config.toml
num_hidden_layers = 12
hidden_size = 512
num_attention_heads = 4
num_key_value_heads = 4
head_dim = 128
intermediate_size = 1344
vocab_size = 37867
hidden_act = "geglu"
norm = "rmsnorm"
norm_place = "pre"
norm_eps = 1e-05
positions = "rope"
rope_theta = 10000.0
rope_fraction = 1.0
qk_norm = false
attn_scale = 0.0884
bias = "none"
tie_word_embeddings = true
parallel_block = false
init = "normal"
init_std_qkv = 0.0355
init_std_o = 0.0
init_std_up = 0.0355
init_std_down = 0.0
optimizer = "adamw"
learning_rate = 0.00122
beta1 = 0.9
beta2 = 0.99
weight_decay = 0.11
lr_head = 0.00754
max_grad_norm = 0.5
warmup_steps = 383
schedule = "wsd"
decay_fraction = 0.693
decay_shape = "linear"
final_lr_fraction = 0.0
batch_tokens = 131072
max_seq_len = 384
doc_mask = true
train_tokens = 1026000000
max_steps = 7828
dataset = "wikipedia_en"
Each number is 128 + 24 x the weight over the matrix's rms, rounded and kept within 0 to 255. Layers, rows and columns count from 0. Numbers have three digits each.

# down: layer 3 MLP down (transposed), 1344x512, rms 0.06, rows 1317-1341, columns 32-63
# gate: layer 3 MLP gate, 1344x512, rms 0.0664, rows 1318-1341, columns 32-63
# up: layer 3 MLP up, 1344x512, rms 0.0674, rows 1318-1341, columns 32-63
down1317:105138121202124143120129124147131161202085095129173112139116130133107113120130118129143176125154
gate1318:112143137092080127126136114190146121122186141108102160137112141112132128108135145096133116079152
up1318:133111108124130143172120112127113108098129182118097155111096123143138091122131143093132101117145
down1318:122111167123122128104139114144122151101158094149132134118152100120125143111129143142126137127144
gate1319:102131142121143111175140110115095091123136107131130111147129149107165135113119124109127162102123
up1319:140118100119128119134143172101122112122097098112102130110141126120094131091175133132141113106134
down1319:133182192131146136136113139120162141142087126090093098127114101134155111130085147102114154160110
gate1320:089147130085084088123108101154157100128151150123113126110130135156176137098151099140124145139133
up1320:108121099153081124132145163129115136076101115104164139115122093124157115112139144128171141124132
down1320:131125155115105144101134061110151131126139108172117143101142163164141115114130100135128124130136
gate1321:117143129096130145139085103143180138112146145167136129141111116119138130109122152165110131116171
up1321:123095136111128165090105132100093089140093110141068103136095116106152115137170139121163106070160
down1321:082124144093106102140151161125136095140157139164125146123156068151109109080139074141071154114130
gate1322:142127086099142159123159097116101118145065146161123192136162101133132125142161108107101128134122
up1322:125149131106083156125146126101129122142112192125120182172122185163131111126120126107115141090124
down1322:131106137134134163078131097118127133113156117099110148154109140121171116140151134177144099146149
gate1323:163167109203116092140093144134120109113132114129102112095163125134086142125123111127127113096147
up1323:204168140125119166140192123130101160124094154079140125083129116153116145085097125114132129090146
down1323:119131147101152114152103168114161085145101129115107123141121108126150134153138112128156127122136
gate1324:130139135111125136127121131187124051149113138139115129152140135123131171115132116130134117141137
up1324:104147142099152143150141128122087101128107133149154142161154144089136119137155142122187170165144
down1324:101101139163109116114140147144115115120145105091144156131122119121110137142118124151107115182139
gate1325:125113101124122111120103087120129132146121120146085108143095153137108121141113162144083141124132
up1325:122143104118098091138137117140089100127168151126120121165114154109147149137117136107128153164117
down1325:133101138125100130120134122106119139196141126124098134121104149152119142116128129128115078132110
gate1326:098113125103120160130141160162081102125152105115134131143140104090139110072128095129114129098146
up1326:142131142149098149125128172144169082131150093113104157125085146118118127174161187130147080167154
down1326:116152150108156110125154119110104145100077095140109094132214089137139128142074165164073136128082
gate1327:138149148081164132090075127131118090099136126154129141138148115117171135120113116132135108126131
up1327:114091133132123146077087153152129147097118133140191143148115169149133111101120121109137076147115
down1327:086107117139146100129142133141120157126140146168131092132145174111105156134134125095134166138126
gate1328:145122117159097116151118091139110116135088120084111118130132143118178157125166118162127113119152
up1328:157176124135135122110087111120122104133169107100121163104118118138130106135107122213119166154166
down1328:085148141162132175149133123146156138147142129143146124111104122087115158143112139089142098114102
gate1329:165128135062129113129146053147146084123130113147124110168113111115184164114115169091143206106156
up1329:130171156150123092109095115120085151137134139179147179118105108142098093113127098093143117189101
down1329:123115101067121176119172151127147161142127123175101132148130097100165140069130133131151141131139
gate1330:133177143143112129083135134122124137127124081118106109131114102132127098111189153109137148109107
up1330:146100123099117167169135136159101118142148180131119124110150113114135161132093147122123129137127
down1330:122162140095145108112135144118157112193117048141113123115130138117118115120160114136123145144122
gate1331:099119171086159157164167084150142109083173158156135138102127102123117139104126098116127121134108
up1331:093118107138151100137081151096135139144080130112135113148170119093162107156149126134110153142170
down1331:131126165107148135157173056158120137113136139152119097117125120153154131060146056153112122083148
gate1332:149106087135135098165074111137165099140122108142135143123155105176072099109079131127126131095150
up1332:135078129118137161096114073091133101107159159100129106114063132113191120127148156115164117107132
down1332:132085106117135140148116115143144140108088141151147132125137126142097109109087121136116131080131
gate1333:128089139076109159118117105134153125118125138120120140061131098118129155102122120135130145139116
up1333:130152125125136123132134135095110139131129144125117167131121141116127101116141170104156132129140
down1333:103112142099152126121146115142131118155113145132116107142133120151151149117127126156125104127154
gate1334:152101173152148123072098151137154117131132082107085092099114142120105105154110109134108151127185
up1334:115162122129088111125201102129132136081097097110119144100157121152090115091120084154129114137193
down1334:118120140143127091156055152152124114128140170109139119132146156144142142102125103149084146077083
gate1335:103088108108082106153111136133089141134109179090117160092087148108175114105133149109080116149134
up1335:134133126149136120150128066102054114110138141112137160104101146193113126136132114160164133136115
down1335:116085116126137113103139143132147143176145107116140120124157121120110134127145133104158137115111
gate1336:157128158091128105070162135164096207119120144108112099121133136103152123100142108088136137142131
up1336:097084159110109164112114155139144113138111150110128127081125062101116099127133130148115106108114
down1336:132129117110100123108126090091111161137128125125134108150153142128106151127106164160110168138128
gate1337:137124133118144120131116147078114111132109124150076111145152092167105132107153125174147132095074
up1337:163187133140113113136144123087121142126127129117148145093077144074140101133132179119142127103150
down1337:104132117119137143118145081155143103128151114159130142155123131106128149114108112148136153151128
gate1338:187107183119079140118109149105097094120134109126131154151104116119145112107144102103096104100143
up1338:131145139141153111128134120153134142102177141123114135125132103154159145097114118125092111175148
down1338:126104051140138114132092142119136117135129116179139133106114130103128118134170151151125145126103
gate1339:125103117125117096125095112078124082179129112127084105089130123130162106116161159178077113117114
up1339:126115135153095154086107120134124135144130092136107144131133142130083178124162124159122104137138
down1339:111120120149091099150105140107125081132140110119109129142174119073132105155136181132138124117128
gate1340:155129169137121137137100149135118094134109096131086136106113109115129107161171150141087127169130
up1340:153161160127101134153105148149108163139141125086133144110149111142138100127119131081167072135140
down1340:134134107170137138130122078116107093162167130124109124148097161131115164111133124172118173101151
gate1341:117084117120065085124106120113124131084105152111132148144130122127131127155140124127119124136172
up1341:108143113118137115132092121124142136106126092107140102123154141075154134140155141180125157116173
down1341:124136110116141101149126123103096106150099156148178106138084111122120122120137128111143136116130